Each number is 128 + 24 x the weight over its row's rms, rounded and kept within 0 to 255. Layers, rows and columns count from 0. Numbers have three digits each. The size before them is the row's rms in percent of the matrix's.

# layer 2 attention output (transposed), 128x160, rms 0.245, rows 115-127, columns 0-159
108:153160119166110115121093103068080155123131110141077162155144155144090147144144132140140103117151127125136146109128125138117120133113166057176145160142082129175140093148146134116123104105085101164127146147105129131115107140134146108131143166157141129112141138115134124096153134120123137161114147136153145142114121124138080089131112115097154184133111133132144110106151149145082161123161166117171113118140112133147079089126110120127167076118136154105100103099112117106143123140155150
105:140142156190097098126095109108140168147182103146139131110108144108116154125098129125138083146082148081168156129110131163110152141127151124169138079159116127130071136128102133112115152135116115113116148140135147137129100128073107108154146142142145144161073132188134104116176105134121127112148108115100149166124111147126136084138174140124129130125115131109129167181130106119126148108126112112126149147107079152166160150093152107156118112129125125122145095135141121107107118084102122
094:096132101126117115164102138108163097159147066144111169142133115096078093149163109170094138114145148124163117102116110164163124132132108107156123153130131113117120084081134135149155151135136132126184095150147126137145103110101112136175113115169141161183132153123113152144075092158062108115116095149116115143135091097135144132137121136107114138143102107142135160133126122143160110095161121115151137120153116139131146116131132104150139126074120142135156111115086131138110096171134137
109:142102142120099148138124163107141081114105154120119158084119105135051094148095184151156150127176130163121109127137123116073140120151178130169096151127126117127121143114132113167149090085147099149119154139126107126123146071130131151134128144153139107111115091113157139174128082161164158101115148117165118086104130127127106131114114097126123108153153122112113137124158129095131143170152136146134112152120146105131147116136128144140150151085098128164099147160159113144143099105102126
116:160103139135141109150131108133098093154188132153112147140127098113144115132127137098126102080118093152094140110138104135129147139147133123118095128118184104128143141139146139080133107141133142094147110105147106123132159170149105117155087127176144138088099119162097145115144124118124112196134133100090128120094150144124078172156092085133147127120111085150121117130112139152197123122188123133123131129127114161144114114112117124100140143138128158098141153115135127079095149135120182
111:139104126129089156104131123136129171157164082137138120095121112145135154112133146100137104103150103137123148113151113156148111084142126136140121165133121171144120150163074097116164095158133137119109105148124126130101164158059171134164155139124108108115159106100155116132117096162161082123128097102129160172102155135126164086117119115116125129151164142136131104119101086125173102145122111104109125084142167159153117093107110164134146131127148128119121095110099147141092156127136093
107:173123130151122122142064102122128150170147119096107125130096138116160106108135154120189094117100119110119076076141068158108149129130143102090119140148143136157139163085132135154153139124126124109092172104108168128091109139159093107097147114123142100124115137162147131112149156134147182112150165127129107114107134128138097171093103123150146108143154122126111146141111111108159144149127126118111107130113122153135196115083142162116119088108111134133133139169123144108143150148134100
095:139114151087168152112063104110142149144111131127144099121118092161134137137112109097150149136095151139121132139120176107148091152101166148115103092136122147124143107180112118123100115154101128141148103139117104114128142140133114142136104109119139132099119112144124151160116175091139102102119124074095105124110144151107117163126101129126141119143089110134138142117144140185107139116118126137129165130120112172173106144110134138151083110139117181104097180111202150151094174111127154
116:061119165158055144097131114103159140149172099162101132122145111190136153093110126140153110094112152138149069142132137151127160141157131131095160133138128139131097095110118094126139107147148119144166154136129146125151124162112116162135119099108109108141106120137115128148076130102097107120110135070138108100148135182093138124148144123080105148133101110148115128143126092148163113150168153142130116123157140131099115124109107128146146097092134115132136179105127134143162114156117128
097:181171153130169159139114145112139107099101109159110129137134137111147101140141131096130141128087121144161121127130130119149139140144127131123140179145174097091160076100157161129109097124100128152179105152127092105154113101120113143159090133106126137117141139110122111110119083103145142109131120099109144142114129077143111131149159118087126118125102067150125136122158121163108124130158123139107135098134173120170142120179116075111093108160123140128110142190103146106110130175154126
108:173099128128125119136113111131137147141119131162125105125109128138118091158132163118121096127137102163134119157104130122126119101129143110133126079107121131114110138146146101142181097131132124181095118163141118129095125115164122150114143130117158096121128108109127115116119130152112127118126173089133139141155174102150109144158137095075104136145115144114196096106089146127079139133114136163122087144144148091158141114123125129157133114229106189160141158090117119123117136081129113
117:109161129070150090151087137136163107152106128111127096132127158114092196168177094137102109130140139163158112152132131134150109130117173107123141129135125080126085162159141126135179091131128117130118121115165110129135109104113115125140127161138141111145120114100126135126141138112123145109132120098102153160113126147092121060133138120124097096092124140145085159152116172133133114130139099112116079136143102081150155162150105120117161106140143099141130157148162149125145098166147090
115:086125071084132126134124114120161146159172086149148136178146103112130136116120133130149152170092172088155144144135096153113097157113125103150140141097142206102119099116113124128114147099100134098094119109157120155101106117142150116125099145149164149151141142115124134134100121172093147146143110140053102180129122162119113089144141165132130140108130136147114128127102110184087115136134126118112154107146086142092138126146160126129120115119130136117159150143124116096128120132104145
# layer 2 attention value, 128x160, rms 0.0916, rows 116-127, columns 0-159
094:084153145140084144132141123117126100079127121134131129159143133112142131159129154140109178101133090122118119184121164081154125152137097124101137143103129176165163128153105147136128139144125127125089120143141127080111139113106120128122116112119133087091149148103121135093110186127146146124097126153168122140125104140133110154175146126152099135138120156096153098133121121098141123096086077110121155098097190102123153092129106107175090164092113156131158149123102149148127125101139115
091:162137169170143127127131124182143112133112116070150104132122103147147132131138171121133131150123091124099155178106128135109146169132116151130120121150130123109151147136172119128154131101145126127082146110116165082122168135125111138130138149119118118101104146091139144107157125099165114148160188128161202119105147154143118093109133065113103103118181118093108126108157108074098122141093162120161141143126154109126165130141127128108101128137102114105094150145130147100142130126138100
104:144089140116136140119156139157108115161124100134162162118137110151130124130116090118120088137134123109111080151198103139150125154116119119147151109158152079129101108171139092120147170183132141118156121129113141136138117151099135121128137085117107135118141140112134111106103160092138066114163117128114115125101146141118144168160140150120121140119085064130165129144127139180154107146121142159137096102172059159106147121139110114118130102149135104180118103118141129119148153139157109
101:113105120129137157131107150126101151077145119105115084138125136138157148114119143121119171148118146125122109124152154162133105131121146111127110107167127156137135154108097110116148195125165131135144189121156136147118145067087154111153143131119111163154110104152153135118141103121086137068116147123185110135154136096142153137087110153110118090138137128098137168100158137176135154105114163132144156135123143081130099134138110121134177102152108104118071130129133113140123093103102095
101:133132146119146090142145170117098116154118121093138115159148113121126092133087166143135108141085111119116126149122129141146135169163153137141121108141115106104144101114115138138093124123093102069176146116097087124101110079142145106127113145109157093179138139154128138084089120104103138159117140085138151152160086133128085143163172140128127110115096144147145085142161146132140116141172094150145124153115094079151145120154123075127125112101109164138085111134155138118158143124127140
100:096118114138118135147168140119093114070132134096157084149100145185130112114132120133058127121147130136159166090155123135103151135109099152130104116095110159114118157112092130125145141169123113127141098111147167143125112144093156140152131123153087105163132179113151112136083145142117106132132118117114134133150111128106111153141126146150136101147070121095159109115131142141106137098107159145125144124166120103093120116117121161178126119145163164167147170111104105142088085112090151
088:122134112110107131111134140132119104120196175123106107119137166122081130104137124132142091129121111132152121131124131167114197087122135146104137149134141115166115131143125102114120183145133162122094126130171100166147184123082120116132141145166125165113104122137116188108150074106114120145135100167160137094156122120150125122150120118130161145099143143162154101126148152152095112122136111136115151096171108100137120086146135090128140097080143128134101088111096123119160092125130136
108:115123117114124134111141173201123078148137121121136072106142127116102104110142151153133138135128094156118162112108106086121067128092115133131070122134142160144125155097144170068147181134115155114100120125152155200126161102147124109133107099126135130093186111133134131156097115132126131144159125109121141129135159114133104118138097099173141116151152140154151107157127147113130109110159123126102155117133140153167120116136139160114106124176133112123094111110087123140133137122108101
105:166128146151122110128110126139087155161136165083138133142123063161132153144146089118106157161147135142126117141138106168115140115141139151128146096119099141097121169170150138106133118145150159102084109132148126156127133113146080101130132157131109151146073127158121137130166126134109122163149137188145131102148151157135135131122105115148145145121172144130152160136117117121103104122124151121138176157134103125095139137091135163135119146077114094086156131090158100137070135112153074
099:112109116123101108145145117116095120132180108130148156158131123092158139127108110105149160137125125151165136138157145121105103106127139173118138151129132102130146115127130150157139105092132164094136102136161119154101117138141163139128117215122124155103138118153172121148123110086131100178169118138147089126107089182104095141137155097155144101117139076121154137099126121131099123108137112163111152108119127148099121119115117097098120103096188127137145116126104102127167136096121191
110:136111143144092136105136117138180127110141109145110155174140124100111104155120115166145137100092088083130134122169109126134131119193068153139109145123104122098105127129095111100096091128124150126136138155152150093118124152136141137121125146106126194096148154149154102155134091125124137129153118157115118134114194117151158162161098112141148141153107087098131129153165131151114192124122159117134137129100124102104138146119128139114092089123109145089147107130128144134130139072167113
109:113102106124103145138151103148153137128084185063133121115128121135151121125081133136140097122127153146148123146076143083148168130150112154107111092137124088188178107129145146157144111121160114120141163157131112101129124110106150130111128142131093155128135124128172170132120149139173142160137140158120154067112102162135107131118105105115148132131172123094147101109146128080131143115101124080168104152112139096156115128123118120124160095139149136085122113105104170139136138163118133
# layer 2 MLP gate, 448x160, rms 0.125, rows 0-20, columns 0-159
087:115086125125099142095156177109169147152111146119136143163129098102111135101128139123152141095129134121119114112133136095107138152122087142133185112149155094111152109081138116146135098104144102111121140120145121122150116144143098078183111072112104109153105054149119125142055160101129123098157168138102126171139113156138125139120158117135120161140131169168120124145151161109108130153148114109144112131141141106122146138143090094178132131103154109154133149161127136134118135157145148
096:154108101149131103125132154102106188120130124154138125119141155117198137127086175130151115083151146120142118120092152116135134125127153142140152123139111133126095101115114144160129115106110139132088119147113146149120139135111095172139164126143099143116137122143108144118089165090140102054128148154118093100158117142108120122122155154100110130132130122139158109142087121104144087082153118115161146067155118114109114112144124170155175159138148159153125091136146138159125098175099158
099:102103117138112115116138124115096150137129118128091147152114132177114085130123110078146099116199145122164123175095116123134105160118129126144140117091082138076138108114144119112135102153157120155118138104140087150154102071064156106127140141138139135124087111122122108133153132104133115127082083138117201105146131128139135101139140119087111105109143109126133092119130157133160128167148116126151151121173128163140124139121153165125104122153098163108079131120102101147125131147108110
098:137144142083149137122151170127100093120106112120144115132103113190122159144133111115072150151126113136139145124164130142127084162069159159100140113140144113146132117125132122158137093135150130112146114147155103145112102171096140158160113115101136120162145082123160113129083130134165097142129108148157137128133178149106145121123111138077118093183133127139119095145092089150121134148127130190171132115154133109104142123109103161110129146093114116170143142139138119164133113081114099
099:095126150132123104117091141135167170133109136129126115108134125119118132132124128117137113133124110155118149123151139143134112120140137143144154172159119138105107127155143080102162143109115106142166137140139112179163143131146112124123073119099104141140088103115117138175122111125108162108098198136140136079112121128148152135139122079166147105073174111125140113163142145117175179169119107115139138112142169154120147116169126178161113120110103119091098111127090125126171141173159094
103:153110197152102127098154144132097121152167143133073153089097183164130126089129172112092093155158141131114089113130133104107151161135161172157145137114087084118129106137136117130139127145108154127134099169153148198133166103104142104141145138119122106105116134137135130139111117098143136145137141124129132134092158136181150122172160155118160145122132156159121141153148155103076117131135104159115141143129096120130094113141127133110098117147172111117130136137132119113092093124106120
098:142129147107152109111121113109152078091108121113174107146119087124140157133121130134099134111170147150142091172111159119155131148129114157128173130120043136126087147141111128133114109159136136119157132111151119110177147098135078147140114122132161121135165107142134105166138195096121136120139132134119130153168110154092120116124100089148102119126092152129129202132143121080100115110153150099126114134127136085103146124117136149135113120111103133135114121162128193134116156131149112
093:127088179099166143120126143159153151139135164150090116136145139114144115118136123169128146142110128087105151105105147157132110110147082136155069077139126091092122124058119161158137122135127139129142165146144122144147149141150092150142138106105145149134160127139084102094140130106176104129093123155119152132137158104140119129120124132159094123139130134142090116153141096095120128133084143087110171136110141095124114137126145124151140159131117115110152112098104169135145163135146048
102:101131105097169113091159149099098143149123118113105119114139180131131186102140101106157098149116143161082102094115133108122128160155135087133121134133103098116136119147079103142123155082112119109086144110123114114124093130130154088109097105128174093144141135080129151094145173105056121118129149126112123114127105137098119111100141153119127121122116139127167138085136138141148150122137111117110145118182070127102127154153102136105107104118152152117135113181149106098123135138127100
102:171129104106126088155150131150106136171111124129134195104143097131148148105099093133121156118190119148121134143132171160172118115123138107111113163115172123130127151124114152129159099135155140150134105134089139114108124138119095103130133131177129140167097142128151135092120163099178166156127145149124170080148155181161135114109127144142144166108108148136170123121141120131139154104136111116142158160125163133085114167125101109143087109121139134152122149106123140139154082125152168
109:132104154113157126170117140139103073172162111110128122129104155141113141130134132133132133128122143119148113107113135123153169128135100133120115126151165110149142138142137077124130092091148167143177123160115097125165122125110119136162146073130116136142087140101158135141128100099160110141126101116125117110132174123212149139130104147135110105109104165141155110154151089109147108098128116124093128134177125082097123148125085134176130126108116113162177077093168111146136100129121106
108:115146119094100148133150141072169123157157111128108111116162114118159158156115125171136145184194134129101067112152113103129122066120120134145157144122120106154097091161147130110093127106140135154109112156109137176101139123152124156150136063148185121137125152136116124146084109113154106104144099115160106133118118120110127138134116088105121177141131088114107101100155114095149092116127099147100131145112118127148128119141088116145126125130146106139150138124119149120109159101108094
102:104103128126101168104099091158091086117124142156132146093121150159179106128145115135105104169133127104131121148168109114128089159157150156103155109143126100104186116157174154127112142143125144196157128171115144106141098120134161142143137170125137123109124139082099152124121129129137144133145153132120129122087146125151177098116171141153147104135119150142164157138130100149097123150088130168140100115119167114134099111183133152127153132168126129142159125129140084135127156119159116
107:132124127134140097116164129129105126171132174111170153142165140181140156085135087130130098127127123129125147131114105169086093112119133155084164123115166151138124128123103122148151127120125112127109101201177176126165150120188118092134108153123116085128173107144112123123170159155155119099140121118108127083124170081124105099103119104119137122127133140126134118167110157132116127086107112140139148160152123099122159151120147086156124154153153124135108116128132168112144155129132105
094:118126155098136162175145143099151168148115087134162101113115117184117139121094139110161115125149137130152110115113152143130149145134106125152096151104098134124135117139112108142166116130141107140113127103097147163147127151077181141094145124186105111080129096131140121161118092178097146127152172099126109115102137132123110079174121128154174145141118159146126129068116166094089142142143093169142115125125100124129137093100127119126141092079105146152102141128145117126131129140108145
108:150135097146084120109155123108126159130129106164126073090155157111132160141125132108122113106115131154091132118145073112139096128139117145170138100124123116118133128082127124118144138133147138157147097110094091112144171190111176137122131108163131146120099086124138164122123104147105146103075109118147132107081096118117103117134112119159164110136101106167140142136162147063127144145182120121151149114127144153116142127135124111106133120144137139131149156102154136116199113141095077
097:125093117121039135127182169095114111095086110111132104167129098121140162118123129125076106106132109128114129127127150145077108090118100109153132075046107145167109095150114113116136088128121140143098125164110118145142126126135101129119116140110160129140127096127098072136149113103143103116117132123155119112158110109141117109157139113143166093142114117111127098096149117133143119143128132067108140158134124115084130121129148133148091099113155122118149135136095110127122116175112137
093:129116127107135122134163080135132135133198130117113130132124103076096110161106166171117130132136160081114114081107129093102116118127139128150124126150124132100158142118125121149116133166157154125088125107122131125153172164122107094071167137122123171115159131111123130132120113199122129179151101117108140163137072138133100131125122119139148123186110113151134140143141112136128188122148126142121108138105106109086139106105164108139153153125141122089154121115168128117118106092090152
095:130161166078149124153113097110155094118128120123141137105093168127125176146139120106108139148148103142134149127136155114160119137129146133118102145101115128179156112116181109087146113155148139127139147112086130149164135122130118148126119141121128130150102142116128112141126196141092071125109107127118119121106163121135118122156161139167108159090095177109114166140122142123045112134133114092121138130070147125093112072150100150117140152101127123134148147115150117074143143105117123
102:133102121109113146098098145080140123151145138110091129152134143095124123120148130115104137135126094130133121102172091131088139143091125121144158092109145101181130131111149121127154147159111176115110112144117098151136146134169129137136157098142152105143122159130142129125101142140135155083107152160126118108161137177118123135101144113098173176107212112154127155185107131170140168118150121135105144104120140158131070108120121145139133150136108136106131117123071105143140153085148162
102:112134107066156122123107139140156123137133129140138121124140145099105151082119141142093129141161161155151126145121144129064139164114145133134162123137154151092124093105145168075146172129145089090127124138096118127151133114114114077107087146122128150141132091171135142152068126099097120105161136129110149101098117129082133170133089136157123136121152157152123134168087125125106134114120158123168118115087143144119138109118149110091104109104086106116192135110138144113146143147102144
# layer 2 MLP up, 448x160, rms 0.126, rows 0-20, columns 0-159
096:138161135132128149166116145134142106116086120096149086136126148122133160142156133151149100137125150147153121147147098100109155166113124102116112125127141134173132102151110158118121178145165096130134140131134099142099157138190073109105139139142120111169101152135132105133162132055173168042100105147135100111139137115098137114144092140099150123124132126118083141105086109104155113113094122079116142128114107097148116151143152108109142125095141149114127136122150130162103101124135117
104:126119095126128103133107154113158133071122114137143154184135136131170138087125151155147140110145127153126144092143104137118121107144069122119109154137110172134129132083141150155132076112147116147136134135122130118102118155112139120163147139126098177127148111119119100130122097116158086121150152097110111127094150119138078130115113173107126188142118123162136142123084175109135139098121164139102149070156126127159161077099129124103138125120113144105098098151103096082088136142151147
097:159149125120152132130110114141140109107119096099125108086113121119124162096145177164091153155083132137133139135092132086142125117126137136141129089116166147160109124141127145133124161122110097071160097131124157114103144134163099159143146072118131150136122143165113125134129116145137125143178166124132082157134137130134147172128133149142163168151150150089100119178090104103114123117117134150106110130112118130125153113131107103138126155086163120185183129157116181101116076137124150
102:135135128163090095154140135144198098124119117138123129128128135125137131116120109117181115142149078106113123123145128108131140153132126153138108124183134127134119129146124065145129134137135120124114103118078130112132153080158150131104134112140091155110125127101108110161164122116143125133108139125111123059155066134133125103089134161106107116154071132119175147104148067128144134146150167103159118125117140100131137146076092101165106169128130130145087118128087146125139103112172122
093:156122132160171121154132168123131151158159114113121095163139148105116168124109136177130130134124123117127141096147161115134144121125099103115155129138141138113129135080095151156121177133146138111148119113120095130128112115124135147108191142176094147136096140133138108116125136152145119144114140127139100144124164099148124139120141156126112107153137139179087146112122114104079152140107176118116173151159104110117123139148081089176160061163117116184132128120189133117083117100115133
099:149126120162106127112145174117112145182167125093086146147141113123124177136121115101140168136153116136104166127118167112129115124121134099171138159139109168100128132089090141145108115112141140137094138148120078098084152083125104108105126159129111151124144123147113136110176177125133139106171150109096153143153158118105135106102153104125112108106133172101140118111104133112107119121119128101125128133146120080152160105100153114150133123171130128146132143126156131139129057195162141
090:116114091157099129163133129154120155153113116097093162120134159121133082170125084147121108163127149105088154158177114142108132130119139059069082123100154094124166134137180127139081093117101105171128115148148117133083085147115130139142094162121163093138094092107121154125143100130160125168117144159119107143107137123141117117137135135078110146142141134114138089112119134180134113147122124138127089124133093138103114110107134114116095127151115141128099136111119105147135134120125169
086:086118158125193126142134113162117109114145150157142153152163122138179137102126120146130138131120121121123121131118126119132103127158110112139127104192076136165107166084133133147106149120115121119123154146104105135108133113148084144149139127150164113107123153150100143139123157142128143118045102179120191089105157105135126160130121136176117104111135158116110122143146130158104118137111164131138173158122142106110105085122101129116136154102125106101140064148123123114142123162122086
108:098149189122162152111134088131163160150137131162121123134136145155101173108197085092190111140147127123124147137151152143135126141116086151114141123111104125144141124131117118102157118089109140095124133092131148127113161146116103110176127168129126142136156153130088124155133151108059097108119167140143145118129126133171107100111145153112135149145101110143156135136118141113135112096145115112116079121147124110116109133162118116123114040149167173143132123147129111118141125142142102
097:105159122154138148109101126127112116104141142109119111129131181121119096112146118124160108128108135105155108092131081130132153146133081152096137110130095137188076146101127134094119137132092128150112171151148121140172139144125155117134170116119110134090089134108082108133120113165129121149136106131108127094104127106106066139143123193113102148132078146125137120163149137156112104146113114158115145111134097128123101087120148156150166174098172117081136091085112119130118115143102128
113:136144078139093119123170133148101180157114153088117094166149088104143099115140134115136080101128090129133151054165131120126107122142120064136113119108106135137137155095116133140102121165109101126149122098132124136106082124131130139083126126121130153090141107157149140101141117150123159077132115201141128130116142149086100140112179107129140151167159111173095126151120160112156135105144125118127117107135160150142138138131128118132115126120144175081115140124125139104116142106157119
100:140142128128149111132154161132140140155069132145127151119122104137152107133145104109146129111098137120120130145108101129124071144130155072070094147101127154138132113130138114149120115115191110145117150131079143143147135144124164130127141137112116143167117128138156136141156135095164168163124134143124113149169130141163126085132116114159140136135160165127122118086146120144116149151163170107176124135091131181110102188088086104082145095108154103106094118123154092121111098119109114
093:109147131118146108086155139124153131084140148126160122129142124158134123075116134158139092152175118120099119116136097126088129110131107123116120124144117100123133113128132111173057121127132110109143111133082148129129137079126127115164087137129137137134129122106076134101162173148097125094157110147128069138133119156127138104116128117122169144132086132153107171106115095085099142124107128145127125099111144119140115169176129141123118121087095055099149078113086148119159139111101133
096:122109111159146122098117136116142145146139088121204097137132143127126128121107084126140118153138130104130137170132121143113099072112097097123125114111131114148124140105141122154116148135115126151119078157152128140149135103167125133111099157144124137143144133117112138153160127115123157137170117155093146120106149141180129172144140144141163176133120112111123137100146126077085133127140087122172120175166133138136154147127122127122121185134137178162140058152105122136183124068140104
098:123091100154140093145120098149117104105106171169100110154122143058093148123156117155126125141115119127100174104125090104116123107123138088090119157121153121129156143108120158108071145112126133135161136148135105090113079112140109113168104138097135123170118175128161125114124111082123117144099108116139121150126138122131130136136165117118096114110102115164120143169118079132121103138095119093107156112124135119134112149141134126130110177195142069134172110124149107138138117113169135
098:139151113117147114116140160092117133139174135188132071142118131190131137103146107128106097123106138154151111148139088116156126118119117139146160149100106151100152102133126142129134152166143138128140106109085113127130131139128139140134169111156141129129103111117155130123121133142143167128106150119136190093110129125098093136138172149180138138107096146196141138109137171111160138173154132118143128139168125148168155136096134207102106106122088136149128127106143165107167141131111123
100:106131141104138094128092151155147096132135105124150116112110136151112122118141129142141146116147166107121068112134123127093118170143121118133124109118140128103132107065128118120120129096143089113149126119137130083089131114122104112128090100146100093123106130091146137119082139123112128122095162140044113130104126151091133120093137147117078132123121157143130094145090108064136126091147132156095087115088114104128087139126093118118144143158084117159141140091133150137120104075103085
097:142151091093111151131125179121128149102119122149141087137116152138133158062135097138136121134121119140155184143165120145123103136142125133094133146114132126139114125164098171118162112084120127084118139101146121151110104094153156149132100114140142116146097107095142123115137093132167145154145177145138072118103161086109139128118096139120124117095117148126125142092119162145136076136077122122153149126134161122178127153136106097117095121127093110139111140096107099131179133142193127
096:096138085166097098123162133161124099098127119096103099133139106139116108136101092114122116079128090156132127140089160132121136146081087125177117122133153122142134153156137084122164157104140137131093116128152109118109151134110108140109125151141114115115141122120145121110123098147146147144129174124125124142103102144112075118143123092119121111133149087172122151149113148198167128172092122103130118128147162171144153136109114142085145101107125159167124163131148151162164148189138124
097:106091121102096176172102125136126126129119147130100118136097100112134133117099099108102131104098176133119122111162131134093171165133103132178122111146131107163122160149116104111169170180078121173136156125114089144174148176140135117133143130125118128118108156127145125084159143170095187114135137169129125144141144145117157103115143134121142094118149096133163114130125084153101169139112131125111119112105160148086116113146121129123122190123132107090109120109128136095116123092128131
112:120103180139184155114127105078121150127131124116126120120131099131124091162101100127091128093153093097087131154086124115144157112113155133110158144112109118126107084135132155141137134083128095123118114148124134147118116137120112120103102180156156084158102095138125109134138176150144132174123146121129132148116113133126131105140108096119089175110130114129137111127126140135131149084165095111149207159150134143137193146122131130175099090123108142145134100142138158110144147167131099
# layer 2 MLP down (transposed), 448x160, rms 0.0687, rows 0-20, columns 0-159
101:170115118149117083125137110121154136142114087157104099133106146129079111099087126088138095140149125106146127131148138181127104141134118101169141161107143105098141130130141109132157109150122153119115152098152152167163127132101089148126136138139139090118086096162133135120125124183092092157106124111097066110129133127132125171145115117140141132154124144127104121134140105159077112149141082201143115146164125097125139124129131139166133136113148097149098168102118141131114184163120126
100:124135158177137144142122107137123140122109095141132164157107125118071125100149111153117129171127095100124133155130102134112122146138158102125121152090138096163106149178082104140086103154122103152121139131146130124163102155148103109137123151111159145191152152116169145110119125141157157112149164148130159125150125136112124110085120109139136108104161112094143125136096152166096137078119186098121112141102157126191106128125090127126107119092130131118120101117100147148120139071118094
099:102143126115118183118123157151180155100097142121135130131089140168113134103147153113133117128169101122109113152150109133129126133176159075095137127124148101144122122110139138145158101112140170161117120118114137150144084142145124136086114127121082120131153127111129146162134137081172153095114119116086114100101107105116090088118161136153143117060106074117134130131125186139150126136124115164176138162152133091162116120087152155129110143140143161081111142136102145134121118118146120
099:098178137125134144142121093132121161144124165140115095117107101070098131138147137177110152144106120107140124149088109146145116088168115168122090122090117158120098154133135138127169105120161119108164141155184124118095160175124123180138087146115128106146115130128104155132160123112127129098156163150144117110079098123140135158166131090118088110107128137107120123120107147126091114122150112120101146119130130153134090105146169151115118117094150089165132176138161154154114157130101124
100:117095138077109116088122152106145152084146137131153173162126120103101136116136146135155108137120144130148096133162100136133098098117125117122119151144152133130152101139137125121173131160050136119114158146134180120156109146099146135097098097135137116139142124121138140158158167148125138124118110111102163141133110156121118166120120052148126143115108142142131132077106149114127147140111120125114090116144150147057115136130098171182096102139145107103085159147107150147096139169113129
100:128131082114160156117151123135124117083110110174161128121135129114120057085167147115116085148157195106147105131117080139132109110151107105123137092164126143141083140172133115081142132113112121147165129143147126189089141139140125134147107108117116090121131132131152094137103107149116129128094118114134127121119120159114132130126122151147169118152076107162122169124102128124128136177167100122132158139117139152140126111176109144116094141181135139143153138133145095132131113152079111
096:090114121125125145136090106165135125120124116111111101147135178103145080106092111132134131124159151141160143104159160105135105151120162111153136133117121161091158057140129121121127147121172101150150150173128122150099116179135149117141136114125140149107119124156144145128142119133127134131126145129109086152060125093129158105085122087143159105114189145099102142115119100143141153120134104188101130144168099159097094115154142134121143114146137095095141111157121067118125131149113133
095:090160156085155117098095138178125126163112159158121127109096138096117104129129164122105146130066112144103126154101146146150126112135042127158111111145153143107153129104103132140103160084121097128128127107150152127140111125106110100159145149098143104086149151152123147097147143116151116161154105150119184138158100138137127106141129146129108172142140089175174139129120083105150126091130135093112166150149118108174141129117141110140115147137129111123086139100118128106142134110149109
102:117100147114129153117152082155149108141136138109109131172122136147114192095159082128111143148137126086102158134129127143107149112114097157117136117153132120168163148123130094105146108101114163073154136113137128113091157110123110157172129171090161100140139168126119135176117116121106095115112132135177087073108146103180118102111149144111129160155127171143143131128090094116149120119121150162119127106116091120134110128115132141128109111139135129171122132134112100083141096119140181
105:106132161128146127146076134126132117074116117133125124142147135136080096128105153163101113172109125154107154086148124138117079106112131160144162146127120138149132160132132131152108140135115148095165209164127144160115106135152157108144104118101090128116120160074112127142138123116114120152138144112126098172082110133137137144117126151118156178126108102118106122126124126134116130092184149120136141127129110127099146142095130157149152111140110163101133140160152109144055128141069086
102:095118079142103139150173148117129118119146150145115140161167078099115141059168120099111108088101113122138152137117114109145171137177121100138109108147111064157109150130118129121128119116136122134149141094129145094059111097152109136146102147134161165119138121160142133131163142160150138113098092142110104131108138149120144134119125081153110089140174115130115130153132152182146155090159118122169109143133151133155106152144126132120117109149176120099119099151129140125103135099152121
105:188137128129132112155112136124128123120110138140143148100107124117123113094108085150125142104096125144132145105114174133091134140156144125149117109170088127131141180105117148115150120146068090096157110144143098076112147122152117145095108176144104124121141163131098139101141105120108072134116132189132114116112138153100127159115144166130091128110094135151130170177097130156119163114126118127119127097125162103096123143143135119178130116170108089141100149114123144157149136161184142
100:139138139145098168143099123154095126147125119130134133106114164146152077144152098142084143143143079128111088130168085121142096130158129129088132109160116152090127109145130153106150146107151124121137124106143131092104136077142135154097137113096170091096145123119113147129099132153119089123109129078112136122108150133135129133169169147120120095149130141150186123120095116146148159138113140145089120141091140116161108156144177112159106113169176117129127157100117091159095166119167141
100:109113125155124134101088081112101146166157117101199126168132112123130104134146105141148152189144132128157166120125114112122083091130160119041123107169157103145113104124085155150149146106160118105135084123117128148142138143133131146093109125132115125109122134149140079127139169121141117110129112130136140129145107131116128127091129158116117144094112136088144123106099140079176111116084143165151141142120119142122137118146171097136136163140124145138144084127174117099142133136171134
099:123149141092142145121118129130070139144120135146093141130163155088091117098075171145134097133153091136085135120108119116101165130116147105128161136144154139133113136113100095104108080107145152113151162136136133121110129112153120124135141109117160134177137148161123128096188145135113116172123150088109131121123145110127135129127168126136123102126075078180128125136121136161087128150126116085175169109171155100100095153099110128148111137145162094132149144128123097127148171131153108
098:097123130140148086127159153115113117148148133149115103188116119135112155118110104115118113146117109099119104130146070175141147145134127145139144138146104157135136149084168129096123125156095152107117127157126107125109120137131140112123165115129123144163130169165127157095066118110123138113076094136169152128131120114079100115159134170118124118103141126162184120115094132145113144142181093128161118145161108130107129141090137149117122129155100086129144168119149118108181105114065123
094:137120098109122099131079158101121107142127107151101126153134111176092104123096147158140100092127123133096123142119111124180096141136162105171145099070104103181102105112166119142130110098133116133169141155127141132144157110144055134125100125147142096120113109111098107202135142136102157118106162133109092127101165136145122157102153098139116169134118137133148118139171140098134118143153135127097112128133138106121154124130115165081129173145116148144108133146122152171115136109103143
097:139134120119125148136140126132129102153167128128121120110122166129127086114144132127160094124109138116166130141128163142114130140142164124136136129124138158102116102210091130142132124133099129119134174119126171143124141125131175178079084124147103145121138103139148058126136112073130177156144147153102094133109129086123116145082111150125134124102112140140107120127108152143134100140125131089109133153126187110172142063117105122134092096121100129092134160132114070143156118150137144
095:112107130164152124104153099086129160133113123089170133142069135100052130118083113137134129115118107151113130107106161083102118120152097118136133164102129146155112150160117162112121148118144144071148101124139131115162133143084106090147136151149106107162154119149095153135121112175100122131106122174113143108141110134112129148132137113154159119133143147124094132177134157124082122139121106113174132132171116180085136137128105132174127118119151160131108165145101140098145125128120162
099:129174152137128110168120087128126133134107162090114122131112185135168100092115139107126101083126128108171128150110146098118124125098106140102153122126147125176133130092123145109182156132096125087144117108101075109141145153164125132159143106146119131158095128123151146116059112097128133111109144119131119126109122162119131152122163151074115141110160130100122142116150138120119115084140146126147111125148106122142086147140103183137124142127181136162180104144098116091150157126168121
104:093165126131184145104168116087161155102086176126104159125073115105133120098125103116111114165145074126104111169128100108092108151140151167102097147140131119138120125148111129156130119086106086103140104145113117099160093179150111068147097156122125141117131123130140071107101105152140114132125148108134169118154118137150139112110104165155140165133157103135140113137101147131136164127120106135121190147133128120148150167097134136124139144137132147180131105133140123125139121153138115